Weights of a small transformer language model.
Size: 10 layers, width 192, 6 heads of 32, MLP 768 GELU, vocabulary 2048, 5.02M parameters.
Training: a variant of SOAP for these matrices, 149M tokens, 4557 steps.
Each number is 128 + 32 x the weight over its row's rms, rounded and kept within 0 to 255. Layers, rows and columns count from 0. Numbers have three digits each. The size before them is the row's rms in percent of the matrix's.

# down: layer 6 MLP down (transposed), 768x192, rms 0.0674, rows 327-373, columns 0-63
# up: layer 6 MLP up, 768x192, rms 0.0672, rows 328-373, columns 0-63
down327 091:110146125150148175162102125162136114168130176176138102144133156179120078194158100139104161130125132183075137107053114141148112166119222088142209146156099114109122115084138162121114140166116124
up328 103:066043112098156160082106125069163132140123105120110144143134110171144122139110148145107135128157113142132127174093112093107101120168122092147081150082119143112170090152186115132175170123062137
down328 090:153155145133178113112118118099131139150096082231119115092070107113112164113104156089150198188095112101097118101100154160086160160120184145171091115139130134168112079110079127136181146124102074
up329 108:174112161111100113160074085148159137154140103119097103130080110163097099107088132061183090084077107097074160117121153087051149106147157114182111086177095114121138117126190164129122111145112102
down329 099:110110174077154148147124190169133165102152128159107074169036074137185141119182130097127131144089137123140161116088197121167088111172102152129132113129121136083150137153100128137075144113142161
up330 104:145175131108124103069143067133118082129086142136136085120109082107142145148180150140083090143156132134115123172133100146074131100158086156186191142107140165142107137103142132153096130112164070
down330 102:124097200144174104148127164143106099096087097084101198096155159099156183124179103132077105181071105153135118119137167143090088107116137145094153136107100142138161138091102130101129155128159145
up331 102:158141135126159150066110153102157096152130130184136175108147134143137150110117069148141113181115135167124123117155084154099131145109115070162130114190153119132088115133147135117101129122120084
down331 108:092121080125056123147084121132126103127130186153098169135158135151090121142105099113138119113169109175118129118158091069181140126071103098111096129104107161119077164159123145151112119132147159
up332 095:158171055103187165110111083120115095032131087134148134134102150189100146196101156131110143092132203115108140121132098147086082166120087180138085099078143156121132039136127138161143097122083096
down332 095:083172206175138097134127122105113171161132194138066174156103067082128158085133143157135207200133163091136106120128150097159100125138155125100104198114152102081080139150172128137119108141209155
up333 099:113095132120105134153142124078129183151083112063085132120105111107117106125078104123156178100123158114104104122109125086173111115139171130175106129171138163100146112100169066018115107186141142
down333 097:108129153140128105088133144155139126129127145140105129165132170152131096142122203097130164102127192135123157158072138129163101105172098137104195044137105106094107125123196181152051086133143171
up334 107:110169100110141124075083164106132122137101118127100068074089129177121135111240104146128126097147171153184118202191104177124144155153143148159129135146152109141115061168158125112174085121080162
down334 098:063121090114110136187182114114139069175154101108131115145158140129139141150131137144146167104131194107135133053098093172069079085138091157113162122153115145093056129171142122117110111198126116
up335 084:072061154123130133145086134073119140157134109102139106121105097134120074106096093132094160163136143153146152197075131194106117145018182129181131131160092093050118132168159178117142120133081110
down335 093:147205106122136159127118152128073108141106113161048168127141132162113163109142117112149112073147152110121132129142090088101121099149136144073131160053125155179148139112065111154140127166099102
up336 104:116142180129089150121197099123177106132149167125131115075142099091144180076135101155154131175159188107089105098142131168141100119160100159146157091100110142087117090112103123138119086150141158
down336 100:081182190034104137150105122070133198107154106122128108119162099133153091131133072120134165094108143154067150125112110142138203157120156098144098116157137091165121126103146120113114072145171128
up337 111:137102125153104110070155157153178142112101098128177123039106119141117104100113150134108068134104139130100173101136092135090167114084128083124128095067112140088150134120130174111112105123166126
down337 104:102085155122111074116202156069122171090109112125139125190122127172136057172110128095118084101080136158155115120095103167152098137110147155100095135146151132122125159120130096152141117099148138
up338 093:078119170115144166150156102168147137146152121146132135199184108166097075103123173128118104137144139070125079145115137085058094156099126174146102184141080121126049164160177111152130165058118125
down338 099:102117102123132136082138093129192091134103135101155155077094152132090106128117123115071183118133107140130164078088128153183099131168137099125135139047123119113158130085078163083066109162172136
up339 089:119125134093154090161152089123114134098137131109080184168121220062133127197163170155119105103099123125143193139105156104149161190122137150122186141155128103074068107085104154129192140075053101
down339 096:124140103115184141156151150093135171135092157098156131112146149125124096109135082123118165086114113157123118202050167114118178159117127183070127163083138167168170078095128085177139141141133132
up340 090:112080134120156119114134193117075088157140124174106089108082137158134148175156135166204131163158142118135102141101104093128076155087125036087103119160166058142128128136111119062097130115109167
down340 096:180102147205098111116208086056109213093140185143167060157129118124129110123172137145122112131088114147084112086134074089149130121169128101115105152121139163139110101120127118139093127148098119
up341 100:115087113159141095141133133090129175219151120150175142084112107182104073131131093187074129105126148145050126167144104126122117156160087120097118135118086109165147136142130130111122093133157150
down341 105:094152106107122146102100156191149127122112121174100115186168068105136155148147210155130114126082165085141137099128162118103177165144113094086151130106094050147141149125144129184120114098142100
up342 097:145110129067098096049166096135127107143101103130156076116112161168093139092090152141113140111111117135111139133134133166142149135127141131120119164129106136119133093084088125152079137141131066
down342 093:151123149149071133119077097156138140145159196039115190149097151129126090136119097090123137123143115125181160142124109089103132113160088070126105145109140150198117133115141162089127096087103169
up343 105:084173159142178094138091121130131132198075151137174182102112164132154105115129109134145159166126098162079133127103193099161116139087145114154092151162142163170110143109109128133100067102161079
down343 102:155107150113137153068052102113094112161113106105132056163112083084110118132099119155147126142106139135098075125092140135084152156134120173070124118095064110099114123133129117152163135091124118
up344 100:089108136168082113150160145141160171137116174147117129077099099076111045104112091158168124177075133117166101217167174103127091140143102140125131178141112111141196144142084130107096150090087112
down344 099:135084117072148143137089109101141114126157104163130104132170194182093106172125136157126181099096194132090140148090143141099139101118125070121177171122101134161058169156166183150143095084189150
up345 095:080144117107121093173118127111077190115111153034180175088130118148180136096077091194157117080161094140117114129083137135100143097173141123123071125161156093124061104122178136096158083171159148
down345 093:144107059128184120148135129125151083134130092167077096084213132043127159167138162122167125116100163111098155090135120154135075131151104104083185147145121113130156156176086122114103156172120128
up346 099:140148163109111150058085169087180185130130106188027152107130160132140122043102133106131094197124113169137098134202122133131127173140117099102097178086089172143117154136134118152097045093112164
down346 098:107129103065163103154165121117186080100117064148106148111135144126220098165124169188097101095151099063164067134099080156074142110176121128119168171133126152068163121153144122075139126142138129
up347 092:045167183084168172128137095094173195160137130110119154134126097170171047144121117192157133137116150083109141149122144122084146101085133135095224129107159051121169106161130123121134111055146166
down347 098:138132122170112154153144170159121131152159120138127118120056185131138114138119089123111061163115081141124125146132119088174087122167164165160173085119074160134114149139105079103143157143127106
up348 102:104166092131127115130177113113189139133113177123110144068157100086069138155137143080138118121148192155166165135135149153055091129144112114210147132119137175116120158203099097165155119131134129
down348 104:098096117189160154123156136115162127165135130131130187161093187094084024123129175109058158128167131128150161176114193111118059131145136128103114088104080151057148168145117098155085043134117163
up349 104:116118126170102143024140124132078149106121085119146125058144122121065144147210097198175151179145091133090199148216150103123143115089115096082126145121139171104136132153130116151107137049136184
down349 099:110119125094104115140156091132144168201092117134143193083161132101155126111086161055080084064152088151132157187106105139167138135175176150123072107126151176153101133191134117112095161153124110
up350 102:108082156114140101097146180135128169089092121091119139110089135168081136158113146106137121188169111119118151129137182152148068126126113184165135149166156145146086103131134134122117167129128127
down350 105:105177121144184171157087128133116118107130095162087089104123071109099164059114169124149060172084086099136154099117078069188107110108118112119149153136176162134100097151138097215183133068148108
up351 111:136151147185157181116117100123080102093096184149120101156148050139147105124021153100137106148081109137122085179122147161154141079122110131112120109133095150128114058158074116089134174086110100
down351 106:140142162161091111098083109183139149124118112122130141095076110118103110118136097123097077103116134094142152111113057164172090177154106161146098167068106160076127095066191175132108129139100116
up352 102:096168137140106094110192114112144179130135100112120213139138096147128132127136124125122117113180154164036082079152094147121105107133138148140184114091116181104144163127161115166124113154111160
down352 091:106087133151161114133135113091152161145145115112158144096091217099143124092167138158128135145121157154115173139118077120158169091116131145165209120126047104129164151151094156099158170156092158
up353 100:110122148136152157085117128139102139149193075129107086087152125075146120206187182117161092176060103125076141100109121090166146124090087144115088132144158079165125080139110161115126124148124119
down353 107:213168103153083135137090141101145146057066089091148145115110122090134119157179079059132135112119112137108092095173168106126114196086109107135100154178168123141118135144172113144115120112097165
up354 098:099127106149121126161129126066069191112155199096139094141124106107127094206075181125108107127142086144128114108125128116116136104117146140138106134181142149115137131185127164124043176086122191
down354 100:181159174134136106040126123157163109092138066158128118079114114125080140121163112116143072167044192135172130106132123155117120140185122134145093103118147075125086111075165145180145134135162115
up355 107:150159114044147087077106095143115110115189163099064140127103149141154166140148186162129085046161083176159132128103143125152090072139116122180125137161093093130136106149189101091143189132093124
down355 107:113157149100127191149111146109104089141115116210149167100124150158137150141119135103157116080167098128120042108150128136127140165165178070108170135144122173123113155124148126115119141165118158
up356 094:166099201122125117121135139146148153076107131098109157053096155112154132097117107134110149155143193185132171163141125166146125136113097173090142138151116155108123147137162171080097147143119161
down356 098:056135086132159166188102058148118108143115134101091129095101121134065142122132149077108149143099128099112131126173183132127092121160203075123064117108139074151118120091128192105110122124150086
up357 096:152066090165103154127115115154193181177124197064087115129096089101128139116093144154071118100055119156126116136129153109159076108116132131137157106101105134090136062140115134075127157098088161
down357 084:112151155145141139111162140054200123108176095167135155140096105137121115148155183193201087101209170126133151137124128115077181112112164154109142146147188127113070187132085137137174129178186120
up358 102:143110103100128147152154053128098096200127175080134117040123116148065121113232101146181123092149148119091131139115142096103069129058148173070083154148144141143132132125134107090126126134170084
down358 099:134153109156122074089167110179143148154105109145152092095083087096096121130061181177173124179095171042148131082126106136125157176118136137208114123091125124152123151100120106190145112158082138
up359 108:173143161119167140107138125107133097108133215145153054134128104142086112143098123132148145127106137117125120121085174140151080116114172124158177148165184156134072139147138087144108118124091147
down359 112:145191121130186096139164189102137151095135119113087152116122120171127095111186117124117117151126080140100086129115101148126156146147142096106192080131145130072090137100134122114098140155161125
up360 107:159084156081087085159147061104082148130066189153088126133111076127079153163168161080080090101113174118093105118093132142112186100093165093151078141095147060125103139144133146145144126155181062
down360 109:146107094112171139111137163135172127093164121107165106137136128175138104084151060130169141096148095129172079169175127191192168094127136100171136098128146164092053114148163083112158138132078179
up361 095:109104108150097122101119186114144111101126156150152086075115055139074134128147135131071076128138168112127164097072147132121108116102111104102177159107156139114153115152149094145140063079166121
down361 103:175112081177113140148105134077120052145104110089069148167129116123133071148086150097159121167153120124128063158133106141112165163122106190191140091121131138134142121121139183083107177143147128
up362 097:105108124102124089139161083161170072117164130135128155163088100064149113167068111096122112117122160122128123147076097114137123089125198193067050135138136123153102133137132171084079082125137104
down362 095:151133117177122186136133118125145150138112131110166106096139098133040146083140099080139080113106123079174073170102138136127121139079116068196177106188085096124150167107092144130137135102148167
up363 104:119176087110050201077122113098136128121134137151152122132131124137116092165206104095173136110159097086105101114099137116166151096198135160118110148137157172151105097153077149123108171083084105
down363 095:152103179139119127115093187133157148116158193148147142090125149120099101129101171145103118102167121162162162150124139085134183077120126113083160131081126138162102091102094139178147103124101086
up364 096:148128160146155114153109162159073118126108132103082144067077128102142177171099121113141072143182126187118136184143151114144128164055125131104131150125095107082160137176136122082097076090170068
down364 104:147130204162114119154079134123126123095100141093179078138119119111077136115117100076123156118116083173135154079162115104097154144185124095100113053190141106141120180098110097092147175056121121
up365 095:123137115114094138110141127152132179167144164133091103093161148126092117125147095125144150113148164144127119127177083155109114124116202109116144099156130133128056156125122093187146105064107114
down365 101:105152149074118121171113166128126074120143152106143136161133132080162177115164127181098077109099089118138152138093192111122166134133138189159171205101117112135100126154149159078140098145112099
up366 094:091127104100118118141146137117132117185059152083169123109088087126153052145086142155120153125073097105129165153119109134129174113107131100086103085124103136112081103108113134118110144115114147
down366 100:134105106108081136184133126170148108169115151123086116121148057160154207186081140079097084125169120068130113142169171101174136139101122093176150158157140080129165154130127143104096211168145126
up367 087:138083160178137130128155136059169121155144182081096150131096105131171120091175152129146129087150110110181186173094100117051154121126096158185116120111113152114148147161122149123179081133143130
down367 099:126139143080133114100142130086156148123146045192155109119114128154102167103121093088113095119093100167064094153123140138177153122161117104098156158128070115127140124112160092116091107109093144
up368 095:162115086108154126129152079103122145145147120120131172127174143167131147094123085140127119139122126184166186188087120135102147143133170157073148185115147109135143134130170128146137163125131084
down368 093:134157129191131155099113116193121148108077092100120112193119112075116110161142122132146129137132121096101104171160158125130137203161180175099106195102129163132075092092140166118088121188120110
up369 106:115120112119118168092076194111113157225128139137115102109077066119106113117104149135148157168163097099110108104138142152160108087121109118135119117172114198144145069099059121132172125161100133
down369 107:117131106096112126139127105162137117169070131155167077097141128169154091112126167104177159099163096121130114140095146140145168134156115077156109101124144153182092090158104101145182156152103136
up370 097:165137097106110106090109144113149109130064127185082137112171063126163121181138110121102105155111160064134149104169096187072167102119084151144157119146153104124071146129067137109088087043131093
down370 103:128163133131074104145063111150099163177152148172148145112141150095108138091152119107107170147136116124085094199085125118121122141171105162073104081181128168113149120091136120149091080111173133
up371 095:145144176115118110057074075099166103197102141101173133089071130120134098145116075139105118103086182121136160151100169116086113175082116180155167119150106123180127157129161105149143150152092199
down371 093:103134114149130088068144132157117102125148154170102103134073114118206081158145148112109131140133118148120071083187152128153138157144167140160132175140156139119103113127122128118056074122144092
up372 106:113080120149119113156106128087123090106144106200137096136060070173115113155135105123185146169152120133123180094071125114135098146088119152150067108134146176085127064087143138123101200148170104
down372 109:105100149154124058125151185089100069051140123099186139099151112160120151157114130113112124121154125137149097158191106068089103103126164116095137099162161154087148114194122070201208180151175165
up373 097:135141123048127095161119075165116136087150117138044128114089129169198171101158155123162120118122154099123109102134116189121112211163112140113121163088148118088080134118125110105130163111112145
down373 104:141096157053124111091097193139121100185092093201159183128140064108128076145158097144151166177146126107100151113144091115096148118089090165124210098132146104119147200135143096132112142121118143